config = dict(
    head_dim=32,
    norm='layernorm',
    norm_eps=1e-05,
    init_std_qkv=0.051,
    init_std_up=0.051,
    lr=0.013,
    lr_mult_qkv=0.5,
    lr_mult_up=1.19,
    train_tokens=237800000,
    steps=3629,
)
Each number is 128 + 32 x the weight over its row's rms, rounded and kept within 0 to 255. Layers, rows and columns count from 0. The size above them is the row's rms in percent of the matrix's.

# layer 10 MLP up, 768x96, rms 0.393, rows 121-156, columns 0-95
size [105  92 111 105  93 110 106  93  99  95  93 110  93  95  90  91  91 107 101  94 108  99  96  89  99 104 113  91  88 102  90 101  93 100  98  97]
[[100  92 155 132 135  99  67  89 108 171 100 152 141  62 115 119 158 147 120  88 140  93 125 157 102 112 169 109 176 141 145 149 120  99 137 159 119 104 109 116  94 103 176 145 131  85 122 172 144 111 176 110  95 133 168 140 130 101 159  73 108 160 101 164 104 132  61 179  86 195  89  85 118  96  96 150 145  91 174 171 117 140 109  47  96  69 135 121  93 125 104  94  94 140 119  77]
 [113 149 118 140 165 116 141 173 107 153  97  98  88 144 130 157 135  75 117 123 145 149 105 164 125 100 125 203  70 167 125 141 108 106 114 153 123  55 120 147 154 108  60 133 124 150  92 168  93 117 192 111  93 132  70 156 118 174 166 177 157 132  90 112 150  94 143 160 160 132 126 144 194 132 169 164 133 171 145  89  96 161 171 132 132 175  97 146 118 110 201 134  87  73 163 149]
 [150 125 148 185 135  81 121  83  76 122 152 154 121  92 140  63 156  98 147  83 151 158 110 157 129 140 123 150 128  85 102 160 160 144 176 141 116 149 185  84 114  97 127 173 144  86 134 117 177 120  85 163 106 138  83 128  71 192  97 131 107 119 145 171 105  91 123 131  95 103  92  92  69 122 112 129 211 156 185  80 111 120 151 162 108  98 125 158 123 151 112 150 115  50 135 140]
 [143 124 121 171 176  99 150 114 127 146 133 157 143 127  98 165  90 165 116 123 107 160  55 129 177  74 134 121 155 115 135 150 192 143 147 109  92 104 191 129 140 130 107 126 127 146 170 194 106 107 161 106  41 157 136 150 133 111 164 138 134 103 144 113 211  70 141 147  99 109 103 196  67 114 167 108 111 128 149 154  92  97 114 145  74 130  88 148 163 130 174 132  95  78 149 116]
 [135 116 157 207 174 122 136 136 135  92 155 191  62  79  89 146 168 116 160 106 207 163 149 129 153 198  74 133 128 136  98 104 166 176  92 139  89 149  86 115 149  87 124 155 106 129  81 118 165 110 110 130 139 180  65 103 116 131 154 147 143 104 115 132 105 161 131 133 122 103 154  82 106 128 103 120 137 140 153 102 109 103 105 129 151 133 205 152 177 140  95 117 149  77  85  93]
 [163  87 178 104 157  53  72 130  99 112 200 138 176 134 158 108 127  68 144  94  91 126 104 147 169 138 116  95 107 140 109  93 125 176 121 136  79  95 138 152 155  78 182 138 105 125 141 165 100 159  71  60 109 139 148  96 129 151  96 120  77 142 132 159 136 132 127 143 114 151 144 142 134 123 137 142 177 121  96 126 121  99 170 116 155 139 168 210 102 135 174 128 212 134 142 160]
 [140  71 136 152 124 136 137 130 150 164 180 136  56 113 140 141 200  99 144 129 147  83 146  86 104  95  71 132 129 179  81 140 140 131 149  81 141 187 111 188 157 145 138  83  96 103  77 148 107 118 150 120 140 161  82 108  93 138 108 159 189 111  89  83 125 114 171 102 139 153  37 170 121 160 179 104 137 117  79 139 106 115 187 110 136 100 150 105 128 153 161 117 100 147 118 134]
 [113 163 118 117 131 107 106  86 142 133  81 103  53 193 128 188 133 137 161 156  91 131 131 133 129  91 130 194 159 137  99 192 156 138  94 101 122  95  91 115 136  91 156 191 132 127 180 116 107 160 177  82  83 184  99 108 132 140 147 151 156  69 167 157 112 134 127 167  84 158 114  91 130 141 147 154 144  95 120 124  68 181 132  96 149 176 106 139 129 121 181  83  97 158 136  91]
 [118 148 160 153  68 150 147 143 123 102 101  94 133 141 116 133 189 119  85 134 154  70 164 172 103 104 130 155 141 101  81 172  83 156 110 193 137 116 127 167 138 138 179 147 175 106 119 103 127 162 168  96 120 138 124  73  97 157 166 152 156  52 132 112 151 141  95 180  92 144 117 167 108 145 129  74 115  70 152 123 131 125 118 162 136 100 127 134  78 114 113 114 120  45 163  46]
 [138 100 113 151 115 192 122  75 113 140 145 138 146 145  88  87 162 104 182  95 170  81  91 106 175 117  63 128 172  77 140 105 149 142 107 182 122 141 161 150 145 129  93 116 138 149  56 158 116 156 148 183 100 163 148 125 106 117 120 215 151 137  72 138 118 154 132 119 139 105 120 100 144 118 129 112 157  57 165 127  83 159 140 173  90 111 141  77  91 170 135 115  91 160 107 177]
 [152  77 167 138 160 106 107 181 198 140 159 174  82  99 161 128 102  80  77  91 129 143 143 159 130  70 137  84  99 132 128 137  91 123 153 156 159  64  99 153 191 104 132 104  73 118 102 147 131 125 150 103 150 125 172 150 195 107 129 154  81  95 133 172 183 164 151 128 154 152 136 116 152  70 142 104 137 137  73 116 169 102 169  90 143 132  88 124  94  96 142 103  94 125 139  78]
 [120 135 165 166 113  71 113 117 104 104 130 138  97 132 115 189 150  72  89 171 124  83 102 155 124 120 168  95 152  79 155 127 152 186 107 136 176 110 121 136  79 139 132 102 119 107 186 184 106 149 191 127  79 144 127 149 163 110 100 136  86  59 167 135 189 102  77 129 169 148  61 149 130 150 141 134  82 127 129  65 133 152 130 130  79  72  96 138 130 127 132 119 128 144  78  85]
 [111  59 182 120 130 142 139 147 158 107 108 144 160 105 134 169  92  81 153 140 161 152 173 105 190  89 141 131 122  73 206 147 104 148 124 124 115 104 135 166 111 135 100 116 127 116  93 164 173  76 103 167 147 120 163 134 165 165  91 151 162 139 148 162 122 122 146 136 127 100 170  96 137  91  97 140 121 122 140 165  70  22  87 122 124 134 108 121 140 158 164  53 195 138 115 123]
 [121 131 125 128 159  78 124 195 153 102 178 135 130 129  86 191 198 113 166  88 104 145 106 123 115 119 116 116  90 144  93 103 144 170 156 189 104  62 117 120 101 113 139 177 134 120  84  90 167 122 110 152 115 157 135 179 105 128  95 130 122 156 157  84 109  77 113 221 163 148 139  71 123 151  60 108 160 145 129 105  93 133 145  67 142 148 182 116 181 123 139 109 123 143 147 126]
 [129 121  92 117 162 124  94 159 164  74 134  99 161 159 176 108  86 176  99  88 131 119 126 193 145  93 109  85 149 111 142 109 155 150 122 194 143 110 161 128 214  69 126 126 136  97 160 114 186 105 176 195 140  98 167  55 155 121 118 135 149 110 127  97 130  96 127  98 167 131 137 144  96 155 117  91  59  55 112 100 138 140 124 130 144 128  84 116 116 110 171 182 129 152 131 117]
 [191 136 190 167 113  90  54 117 119 128  69 105 117 103 104 134 134 148 114 108 109  40 117  99 161  73 115 176 113 145 107 106 160 133 147 131  87 139 137 154 130 128 116 136 105 109 137 150 116 150 123 228 137 118  95 163 159 142 106 148  83 131 157 138  94 129 155 143 151 103 146 113  58 130  76 139 143 104 145 134 129 169 114 187 128 114  82 142 107 107 143 233 101 104 120 112]
 [108 167  79 162  94 144 114 157 109 117 109 144  98 158 123 164  75 132 134 158  86 106  69 123 131 166 122 120 108 143 141  73 151 161 113  91 119 188 186 140 119 120 152 136  62 100 115 160 145 116 146  77 128 108 130 146 102  87 112 156 248 143 114 113  52 105 130 102 167 153 157  79 162 159 115 138 138 129 116 138  84 113 144 189 172  89 100 118 166 124 159 124 120 128 183 127]
 [ 97  78 117 130 177 150 163 129  79 120 114 202 116  44 145 119  62 124 101 134 149 114 155  72 151 119 119 145  98 214 142 183  89  89  95 136 173 113 118 134 124 119 118 113  78 168 109 102 151 154 211 114 111  93 132 148 179 117 131 159 114 132 139  99 109 148 113 197 150  88  94 167 123 138 156  83 150 117  89 128 139  89 118 120 175 143 101 153 174 112 148 158 141 106 134 132]
 [148 162  80 139 135 119 109 153 174 155 167 138 151 107 171 150  88  90 113  72 119 124  99 152 157 199  81  83 126 138 165 129 124 130 107  84 172 111 137 160  83  68 104 107 121 141 112 161  89 142 108 117 155 169 150  74  99 138 139 112 170 138 128 147  84 120 126 159 134  30 131 127 120 141 101  86 144 107 106 206 177  83 146 135 136 134 128 114 151  94 177 187 117 118  75  83]
 [113  88  77 144 145 127  81 119 117 152  98 120 140  67 139  88 142  99  61  87 123 118 125 139 121 114 133 189  95 117 154 206 114 134 124 155 147 159  64 144 138 107 114 172  77  42  70 158 122 178 111 139 165  84 166 128 122 129 113 170 145 113 143 126 114 162 129 131 107  90  98 142 102  95 141 126 110 134 132 130 106  77  72 120  91  68 128 121 137 151 199 165 153 124 136  59]
 [113 111 126 135  90 182 129 158 140 122 138 153 101 102 139 123 143 143 132 128 174 117 173 123 121  60  61 106 146 154 107  99 102 125 156 146 103 105  92 117 127 179 105 124  74 149 163  91 152 109 188  88 114 136 150 100 177 139 115 141 121 169 199 130 133  94  45 159 129  92 135  73 154 166  99 169 151 129 163 108 152  36 107 127 186  56 122 125 133 112 137 131  93 166 136  94]
 [114 110 137 141  99  58 110  90 133 102  97 204 149 105 136 175 103 126 110 149 101 114 149 141 144 126  97  89  78 112 176 124 140 178 129 183  89 121  82  99 110 115 133 136 147 136 102 151 127 164  92 115 141  98 138  84 163 108 146 166 178  99 130 105  73 161 109 163 116  78 129 191 129 193 171 120 152  57  89 146 178 162 140  92  74 179 101 110 154 167 142 104 106 129 171 122]
 [ 64  90 150 158 154 106 118 106 155 137  77 105  97 113 169 133 110 128 128 140 111 115 157 124 109 103 110 222 115 109  99  82 100 165 120 128 116  85  83 125 193 131 118 162 115 167 115 148  95 143 121 157 132 133 115 127 129 162 151 138 206 128 130 109 103 138 115 179 183  97 142 187 138  97 146  75  99  62 109 102 185  70 168 128 109  87 108  93 128 143 132  67 185 140 172 130]
 [114 139 111  64 144 117 182 120 157 169 126 136  98  99  94 120 139  95 148 111 124 175 167 146 126 147 104 153 108 121 126 201 115 150 159 132 135 144  56 206 111  92 162 169 157 150 123 100 196 151 122 165 135 117 137  71 134 123 100 164 159 147  59  99 116 117 114 143 168 122  93 121 112  63 132 137 131 123  94  89 141  71  73 109 130 158  75 105 126 192 123 182 119  74 146 117]
 [159 131 113 117 181  57 140 105 124 100 137  65 167 135 151 174  64 159  79  94 105 101 115 108 141  90 127  92 106 169 193 162 115 130 125 132  95 125  92 120 131 100 149 168  91 143  84 120 119 105 106 192 116 112 150  83 100 158 128 182  90 111 178 124 120 131 159 159 126 144 143 162  89  52 101 119 121 124 160 188 125 133 160 134 127 145 136  65 171 134  79 117  79 150 180  99]
 [149 100 136 136 134 116 136 131  88 134 117  78 104 120  98 196 126 152 174 149 103 160 147 175 109  81 111  70 131  64 128  98 181  65 180 158 123 137 100 123 132 124 197 106 144 118 136 146 141 144 162  85 165  79 106 133 106  91 119  69 145  92 153 107  92  54 120 157 127 132 135 157  86 147 132 159 161  94 130 190  85  80 116 157 137  94 133 116 140 167  98  99  82 162 150 185]
 [157 181 144 129 121  84 148 113 122 149 162 149 117 109 120 116 195 110 186 102 114  91 165 173 117 125 118 136 112 156 132 152 156  73  96 122 143 111 149  86 160  94 115 108 120 138 160 106 130 100 215 150 207 131 109 166  97 121 147 161 126  98  76  94 119  56  83 123 129  99 142 129 115  71 101 170 122 146  85 154 151  54 154 100 191 136 123 187 101 148 150 119  73 114 124 143]
 [180 120 115 109 149 136 179 134 143 120 170 164 124 100 109  97  99 109  58 112 150 154 159  99 133 101 128 179 118 199 140 116 111 136 170 124  89 121 151 131 114 112 130 150  99  84 193 125 157 166 135 164 105 125 145 134 105 160  91 188  98 124 144  63 158 102 117  87 206 150 111  91  88 102 109 150 151 153 116 160 166 148 177 139 181 149 171  86 124 164 122 173  91 147 206 107]
 [142 156 191  80 154 145 116 127 132 132 127  81 157 119 143 160 127 117 163 126  89 130  86 155 144 111  56 114 121 109 101  99 155 109 130 152 130  93 138 110 134  92 162 158 123 180 137 145  91 168 189 165  92 110  96 127  58 118 117 175 197 144 110 170  61 171 112 125  93 101 117 109 115 180  95  93 171  96 103 168 122  90 103 207 154 126  89 113 131 143 101 141 115  97 164 188]
 [117 131  99 167 117 127  96 143  71 102 154  78 146 136 153 195 142 110 169  98 166 123 179 115 111 124 122 118  69 141 114 103  61 153  99  98 130 131 175 193 161  65 161 125 120 113 150 127 116  75 199 101 133  99 107 167 146  97  94 175 112 120 132 125 123 132 151 129 127 102  56 166 189 146 175 115  89 161 103 142  94 103  85  90 145 121 137 186 112 120 126 147 149 159 183  95]
 [151 132 134 117  98 101 133 126 115 125  94  52 154 142 195 143  55 194 121 108 160 113 114 114  86 162 110 158 103 165 142 149 108 169 146 104 128 178 126 105  81 150  52 167 128 141 119 136 163 138 166  97 169 117 137  95  86  91 135 100 103 131 159 134  99 140 180 125 149 124 136 171 142 131 150 109 171 106 139 126 127 131 151  84 193  89 153 109  43 164 148 159 150 109  85 196]
 [133 162 139 178 121 140 125 140 136 152  98 128 109  91  55 114 111 103 173 125 176  95 109 182  86 144 102 151 121 128 122  85 112 160 134 149  89 126 180 168 125 160 115 109  84  95 214  93 168 130 198 156  88 143  80 152 161 148  93 113 116 113 152  68 187 111 145 136 104 135  93 174 164 157 117 138 123  86 161 105 125 155 151 171 110 119  68 144  95  93 138  69 155  80 139 129]
 [125 126 146 108  89 169 127 144 108 160 115 114  80 178  37 157 167 160 123 151 108 114 130  48  92 135  89 145 118  95 116 102 160 118 136 153 147 144 153 121 188 137 122 175 120 142 130 147 105 161 179  95  66 157  99 121 174 122 101 142 154 178 150 161 114 146  97 118 125 174  96 109  95 116 130 114  65 126 180 133 103  80  98 144 124  37 103  92 135 152  80 117  98 150  83 103]
 [182 101 135 126 111 157 119 176 163 154 108 147 127 107 121 140 135 170 126 117 136 109  86 103 163 148 167 131 167 141 124  90 110 166 100 150 108 178 133 110 150 169 158  82 129  86 123 140 143 117 145  70  28 180 129  66  92 134 107  88 190 143  57 158 165  70 154 150  86 107 137 114 175 163  97 134 110 147  97 131 100 133 111 125 131 168 166 127 117 113 148 158 110  82  50 103]
 [147 159  78 141 179 155 127 131  92 165 173 180 124 152 138 176 168 178 154  94 142 131 148 157 152  85 146 117 172 148 144 140 163  92 115 165 112 103  92  68 149 130 106 106  87 138 154 128  74 141 166 181  94 163 169 172  96 157 163 110 101 189 106 106 117 103  74 150  98 140 145 134 132 102 150  84 171  68 203 111  63 120 146 122 120 103 137 130 110 140 116  94  72 139 161 126]
 [ 57 111 153 122 170 127  45  87 150  87 175 113 118  86 119 107 149 120 128 154 219 148 149 191 127 122  98 102 137  86 198 172 166 154 137 108 126  58 175 147 153 140  97 175 133 105 142 134 114 123 162  77 130  97 147 168 179 153 111 131 146  95 139 121 127 161 153 105 128 160 137 136 144  95 107  93 120 107 140  86  96 147  39  86 162 139 138 140 124 154 121 106 129 137 131 156]]
# layer 10 MLP down (transposed), 768x96, rms 0.349, rows 121-156, columns 0-95
size [ 71  88  93 109 110 104 109  87  99  89  99 127  92  88  99  99  82  88  98 100 113 104  87  89  89 117 119  92  94 106  88 102  75 102  92 112]
[[132  51 172 130 133  82 170 128 150 158 131 140  97 171 131 118 157 104 113 104 137 168 188 137 142  93 171 212  79 173 132 121 153 117 132 125 140 145 115 168 137 128 145 106  83 146 130 129 138  70 106 121  84  90  65 142 106 157 144 170 132 129 105 105 134 103 116 102  98  88 164 159  85 137  64 116 202 120  96  98 131 142 159 158 162  81 132 157 156 130  88 102 194  72 123 105]
 [101  83 109  87 142 171  82 151  98  94 110 146 160 126 154 119  89 159  98 125  63  70 131 159 169 125 145 140 113 196 165 153 150 163 159 105  90 137 105 104 190 121 118 154 108 126 154 238 154  82 139 166 113 108 120  79  97 118 114  87 122 128 197  91 142 144  94 170 101 115 129 177 149  69 137 176  97 118 155 121 131  81  99 132 133 135 107 173 167 150 141 123 121 144 113 135]
 [115 194 204 169 163 124 148 167 106 127 163  73 147  91 131 160 164 107 100 171  86 122 148 115 163 208  85 137 111 121 164 122  93 124 104  95  74 146  79 123 189  80 135 102  72 136  85 186 169 159 161 133 118 140 101  70 136 189 175 118  79 112  97 100 103 161 142 152 123 153 137 104 126 131  73 115 142 125 147 129 184 130 142  98 129 135 130 113 110 123 145 164 129 134 149 157]
 [148 122 135 114  88 132  51 177 130 131  92 133 106 129 139 227 135 101 117 138 123 107 172  92 121 133 158 139 149  93 136 185  91 153 136 175 159 150 115 143 183 122 171 157 124 187 129 181  94 158 142 142 176  97 125 116 188 126 138  99 153  97 181 124  95 116  90  84 189 135 163 161  96 110 140  73 150 145 106 123  96  93 144 112 193 174 155 155 136 164  91  89 143 130 138 102]
 [104 112 139 116  86 145 117 155 161  79 142 137 109 107 115 139 155  76 122 122 163 143 185 143 133 172 143 119 112 130 119 180  73 124 179 171 119 113 127 164  63 127 114  52 110  84 168  81 117 196 134 168 125 106 123  60  76 166 131 112 134  94 139  81 111  85  91  83  94 180 133  87  94 136 136 180 123 128  98 151 164 122 153  70 130 124 175 146 114  97 113  98 143 148 152  75]
 [ 98 106  94  98 143 158 132 141 142 164 123 164 127 115 117  97 134  80 138 135 149 196 146 120 134 118 113 116 136 130 109 132 204  86 125 146 167 147 123 114 124 128 143  82  70 112 113 101 142 100 124 136  96 148 149  75  75 216 147 152 128 120 135 117 103 148 157 119 106 149 167  97  35 127 146 116  86 141 132 130 117 163 171 157 194  23 121 105 160 108 172  90 184  95 159 131]
 [ 79 113 107 133  84  83  64 142 141 142 168  77 119 120  96 194 163 122 172 100  91 108 128 136 134 111 132  77  90 123 140 159 145  75 103 154 185 109 165 130 154 102  91 116  81 138  98 103  97 116  82 139  68 108 153  92 150  59 153 119 139 142 132 138 122 103  63 149 108 108 154 111  75 142  67 110 132 146 135 159  94 185 143 161 108 149 164 190  89 102 169 144 169 121 104 124]
 [108 152 135 134  97 131  94 139  95 134 150 136 145 162 193 117  72  73 112 147 194  98  77 122 138 116  55 131 131 109 195 110 101 149  96 121 122 185 129 159 102 126 137 177 168  87  77 139 100 145  93  73 146 126  47 122 128 152 136 136 149 190  89 126 140 129 132 169 142  65 103 132 172 134 121 128 108 156 131 150  88 156 120  98 120 112 137 198 159 109 135 136 116 169  57 108]
 [150 163 171  80 103 102 144 177 139 139  82 101 105 150 104 126  94 141 100 130 112 104 141 130 153 105 121 119 123  91  91 179 113 141 115  96 123 161 174 169  27 104 137  83  68 123 138 143 111 114 178 132  68  99  89 102 102 177  96 142  89 109 121 154 150  85 143 114 154 101 148 113 114 108 123 192 139 142  89 134 195  65  68 138 148 134 107  92  79  71 119 137 171 114 110 135]
 [150  36 137 107  85 137 144 120 181 148 127 134 105 101 108 178  79 169 115 108 136 175 159  79 125  85 120 118  24 113  97 100 141 126 182 117 173 120 145 144 143 131 135 172 143  91 122 162  89 152  88 161 110  85 129 131 141 158  72 165 140  65 144 156 163 128 132 134 120 132 155 151  99  93 165 145 139 125 123 123 115 143 101  98 122 111 118 121 229 119 104 111  79 142  96 169]
 [ 98 166 108 118 111 186 106 140 129 123 154 118 147 106 103 121 115 125  71 135 116 163 143 120 150 109  95 100  95 188 125 184  87 161 135 138 142 120 122 147 145  87 150  97 222 114 165 134 189 131 148  74 137  58  99 115 115 143 130 124  89  86  83 103 153 125 134 159 121 145 146 158 171 192 120 150 138  49 160 222 116 132 134 121 147 168 118 157 144 106  85 103 124  78  93 147]
 [ 87 203 160 149  84 171 136  74 111 107  76 139 105 109 123 133 111  72 145 139 146 144 115 128 134 147 162  64 141 106  96 172 155 154 144 123 130 168  89 189 141 137 124  79  70 108 128 165 150 116 169 183 120 149 105 128 102  39 111  86 108 135 146 111 181 147 145  94 157 148 180 154  63  90 124 152  90 127 149 169 136  82 109 161 121 119 142 140  92 130 153 108 123 153 188 111]
 [112 133 140 207 102 155 187 183 103 111  74 152 185 135  92 139 106 150 137 134  93 154 131 171  53 129 170 110 121 107 116 134 145 113  63 129  31 117  69 145  93 112 116  79 133 161 156 135  96 106 102 107 113 182 117 133 114 182 150 152 122 125 159 137 135 176 144 106 121 127 152 190 191 148 145 107 108 143 169 167 103 110 152 107 108  95 121 112  99  87 124 141  98  84 126 118]
 [140 159 143  81 115 155 167 130 101 152 192 158 151 118 135 137  70 136 101 137  88 163 129 139 155 121 149 189 151 128 105 152 139  95 107 110 132 118 106 136 115 112 163  49 144 179 141 145  57 159 107 118 105 161 120 187 179 198 128 107 150 112 126 164 135 196 184  97 132  71  63  77 174 137  97 196 116 141 142 123 149 150 131 136  96 112  87 123 116 154 116 137 131 103 139  72]
 [155 151 161 128 152 151 194 136 153 203 112 139 107 122 132  17 137  62 170 133 157 118 132  60 115  90 138 166 158 188 122  96 126 179 182 111 129 143 113  63 134 156 124 132 137 118 141 107 107 138 178  98 153 135 119 172 134 150 148 161  77 135  92 105 111 178  70 154  89 130  94 153 187 111 140 155 130 108 126 129 139  99 140 101 111 153 127 147 159 144  94  91 156 177 117 133]
 [ 91 110 140 144 145 139 145  64 207 181  95 107 153 121 108 159 109 121 148  92  95 142  76  85 136 108 124 139 156 148 114 114  60  67 183  91 140 139 115 153 170 124  83 177 125 116  63 129 163 142 114 148 154  95  97 130 117 124 111 100 150 139  98 191 130  86 124 183 142 107 159 127 106  98  47 113 157 149 100 144 153 112 193 176 119 122  92 147 115 108 162 105 115 138 184 101]
 [ 93 144 157 109 103 130 141  93 143 164 125  87 148  98 167  49 108  98 105 103 141 130 101 153 105 138 170 177 177 166 105  93 152 102 149 135  90 123 118 147 151 126 131 145 170  98 136 125 175 145 126 170  48  93 112 162 129 199 181 154 136 104 118 126  89 174 115 122 116 134  86  90 118 110 125  68 126 126 211 131 139 176 156 138 107 128 172  54 127 130 134  97 203 139 109 154]
 [136 169 203  88 160 127 157 140 114 156 109 119 120 146  74 124 145 158 196 137 101 131 111 165 143 116 123 122 109  96  56 155 146 134  55 193  89 112  75 169  67 123 132 120 145 137  79 119 109  80 121 165  94 158 145 107  97  95 117 156  87 122 198 135 113 138 127  98  87  99 129 151 139 147 222 126 123 145 130 101  81 145 157 112  98 129 173 103 120 157 113 158 157 121 141 177]
 [ 68 149 132  98  93 119 104 163  75 129 119 136 192 140 133 109  77  98 141  98 158  73  63  89 138 195  81 118  68 110 113 144 116 116 173 166 211 111  95 134 106 126 129 133 111 213 108 122 170 111 118 205  89 159 119 118  79 126 118 113 103 103 136 115 127 105 125 118 141 107 116 185 118  92  93 158 128 150 131 149 120  78 149 121 130 123  83  96  59 118 150 158 126 134 134 127]
 [112 193 133  58  78 140 114 132 134 115 214 125 125 132 172 111 141  68 145 113 122 109  99 118 130 164  90  88 125 190 127 148 160 137 150  87 107 113 183 112 152  86 142 136 173 124 157 114 180  28 117 111 148  73 114 139 174 148 106 116 102 137  98 144 121 144  94 106 123 114 152 192  94 127  95 156  91 187 154 104 157 144 105 115  90 136 130 112 191 115 163 112 116  92 143 111]
 [133 141  91 112 103 137  75 126 163  60 150  69 168  69 140  84  93  69 116 167 150 152 105 110  92 104  78 148 182 113 137 141 126 114 106 158 100  94 140 127 144 149 120  69 127 177 162 120 153 108 116 101 142 122 108 192 113 129 138  94 165 161 153  56 136 112 104  69 152 126 147 169 153 142 100 138 109 169 147 174  85 109 159  85 119 104 152 217 126 105 108 134 139 103 112  84]
 [175 106 135 110 116  86 123 156 109 160 166 121 161 168 171 101 141 145 132 129 131  71 106 101 143 109  90  64 153 126 199 120 150 113 153  77 116  87 159 146 125 119  92  99 145  74 126 128 202 106 182 128 122 136 172 152 154 142  77  78  97 142 141 111 141  63 162 101 163 134 186 163  90 105  74  91 133 131 174 171 140 122 128 134 207  83 179 121 109 151 111 135 138 128 102 105]
 [178 204 122  64 131 138  91 132 134 125 132 126 170 104 132 185 108 174  88 141 129 102 113 107 179  98 173  97 107 137 164  95 126 128 107  90 152 200 138  98 113  70 139 126 123 115 155  87 145 157  65 137 116 139  88 118 120 143  96  74  46  97 144 110 180 144 188 122  98 147 137 129 119 129  81 140 138 141 120 109  75 120  97 103 190 164 162 174 139 124  85 169 101 136 138 109]
 [130  93 158 150  31 119 128 183 108 110 144 125 148  72 128 124  86 155 139 137 161 105  71  97 142 139  93 114 136 135 167 123 180 130 128 118 116  82 142 171  74  84 158 118 138 144 102 148 125 108  78 100 141 101  49 162 121 137 149  96  73  96 153 152 155 128 193 141 143  97 138 113 134 135 126 112 121 144 134  96  55 184 131 101 137 146 214 147 105 135  98 123  96 168  77  97]
 [141 121 147 155  92 166 102 134  96 131 108 143  79 144 117 177  92 157 143  60 133 111 148 129 118 169 146 137  79 147  57  99  80 108 154 174 177 120 119 107 160 139 111 114 153 137 129  94 163 209 103 162 172 122 125 140 138  67 135  84  99  95 154 117 137 134 152 131 120 106 101 114 198 166 104  95 122 139 173 131 136 140  56  96 143  82  89  90 135 109 164 154 199  70 112 100]
 [118 100  66  93 104 120 191 115 116 172 121 120  63 188 145  93 120 164 149  92 135 136 151 130 113 172 123 115  85 106 175 220 149 108 118 178 125  91 156 134 103 121 112 152 146 113 122  86  66 163 106 113 154 133 138  93 132  99 146 173 152 108 126 148 122 124 126 105 113 117 178 143  93 173 102 109 134 169 114 156 158 196 123 134 138 170  29 149 142 186 131 141 134 105 180 135]
 [126  85  94 111 116  72 121 104  97  72 172 209  72 130 161 167 130  85  61 122 127 128  75 171 148 138 185 135 152 119 160 151 145 194 184 143 137 140 129 149 165 106 116 152 131 147 125 146 116  73 120 130 104  88 107  99 132 154 143 164  84 120 133 129 148 156 177 124 115 129 118 113 142  69 127 101 145 122 168  90  65 104 112 164 165 112 195  75 111 132  79 139 132 182 147 138]
 [104 168 151 146 172 115 133 147 132 178 131 104 192 122 116 178 118  97 142 156 121 138 117 162 128 166 151 122  70 151 187 167 201 120 149 171 169 152 117  81 113  71 123  68 113 210 123 161 145 104 143 104 136 175 138 157 127 140 147 111 144  91 215 141 120  99 166 111 128 120 144  90 129  98 131 129 110 108 141  90 134  82  68  99  76 148 103 119 116 118 127 175  97  92 105 179]
 [162 108 156  86 170 117  89 153 136 145  95  92  66 155 113 113 130 131 135 140 164 146 166 120 122 155 141  61 152 127 123 145 111 112 137 132 139  75 106 119 180 170  75 122  72 182 113 171 157 132 100 166 120 125 227 153 173 101 177  93  97 169 108  87 171 176  76 124 169  96 127 138 128 126 169 149  95 178  62 117 133  96 165 102 165 106 126  99 119 123 164 114 113 140 107 147]
 [132 131 171 147 108 136 183  74 139 159 163 124 110 183 133 134  87 122 119 168  88 119 138 136 165 109  42 129 133 169  72 166 112  81 187  98  71 133 157 115 116 162 177  69  99  96 172 113 207 170 116 115 128 165 106 115 109  63  98 127 109 141 168 159 143 109 150 157 122  92  84 122 188 134 121  89 137 162 134 120 134  74 132 112 110  86  96 107  95 100 149 118 110 141 138 148]
 [158 132 165 102 202 119 148 101 141 113  98 145 117 135 157  62 187  77 114 151 106 161  92 122 100 149  83 136 194  91 109 180  99 202 110 106 103  69 144 105  89 120 115 139 141 117 145 133 138  95 154 142 138 136 144  62  81 112 156 127 150 124 123  87 192 149 109 118  80 137 173 154 163 156 140 139 134 114  65 110  80 125 132  76 133 137 154 112 122 114  65 131 131 172 179 168]
 [139 120 126 198 116 170 116 100 166 111 141 112 147 110  95 145 128 146 111  94 145  92 142 123 111 144 144  93 170 118 171 106 101 150 119 172 168  39 142 149 211 143 159 188 148 144 131 139  89  65 134 142 110 128 167  96 113 117 173 187 128 145 161 117 110 121 122 138 215  83 104 155 150 188 140 125  78  89 185 140 175 171 138 150 123  89 167 111 168 133 132 150  97 119 128 112]
 [179 158 156 135  58  65 120 143 134 184 139 112 135 134 181 177 159 169 161 128  92 162 109 159  68 162 131  96 106  71 148 148 131 166 132 126 141 105 170 109  60 210 138 126 106 127  46 166 144 112 104 130 133 130 161 121 106 133 140 143 124 110 133 160 165 117 106 141 131 152 175 118 124 130 177 181 151  84 106 117 146 204  96 182 123 110 150 100 123 132 168 125 155 115 116 169]
 [ 85 180 135 123  69 137 132 100 147 160 117 108  72 203 103 126 113 101 144 134 183 143 114  80  93 109 102  91 114 171 108 134 122 107 153 153 135  97 140 197  98 152 178 125 165 112  89 156 121 117 146 171 127  99 138 143 141 123 161 181  86 124 109 167  90  63 204 146  69  82 126  78 150 117 166 124 155 103 121 122 158 136 120 144 172 127 147 180 157 100 150  65 105 151 163 120]
 [176 127 124 120  66 143 131 136  77 107  44  75 179 152 187 160  97 138 161 106 116 135 108 125 137 116 171 132 184 129  98  82  94  72 135  72  89 119 148  40 144 118  95  98 118 106 102 129  68  60 109 169 136 100 129 136 119 153 128 103 127 109  99 121  95 165  87 109 163 158 137 133 136 158  83 113 139 123 126 168 109 140 124 111 185 129 141 138 200 118  74 128 130 155 114 127]
 [141  66 112  69 169 111 142 138 183 138 112 126 123  88 125 174 149  84 122  79 132  93 140 133 144 106 155 124 102 185 100 123 128 124 164 138 151 141 142 190 107 117 132 110  83  83 126 143  97  81 146 166  99 157 169 110  85  87 136 100 165 148 114 183  95 101  95 129 175 141 149 148 124 127  87 105 152 183 165  90  54 196 203 167 102 160 163 162 121 105 167 121 153 122 116 112]]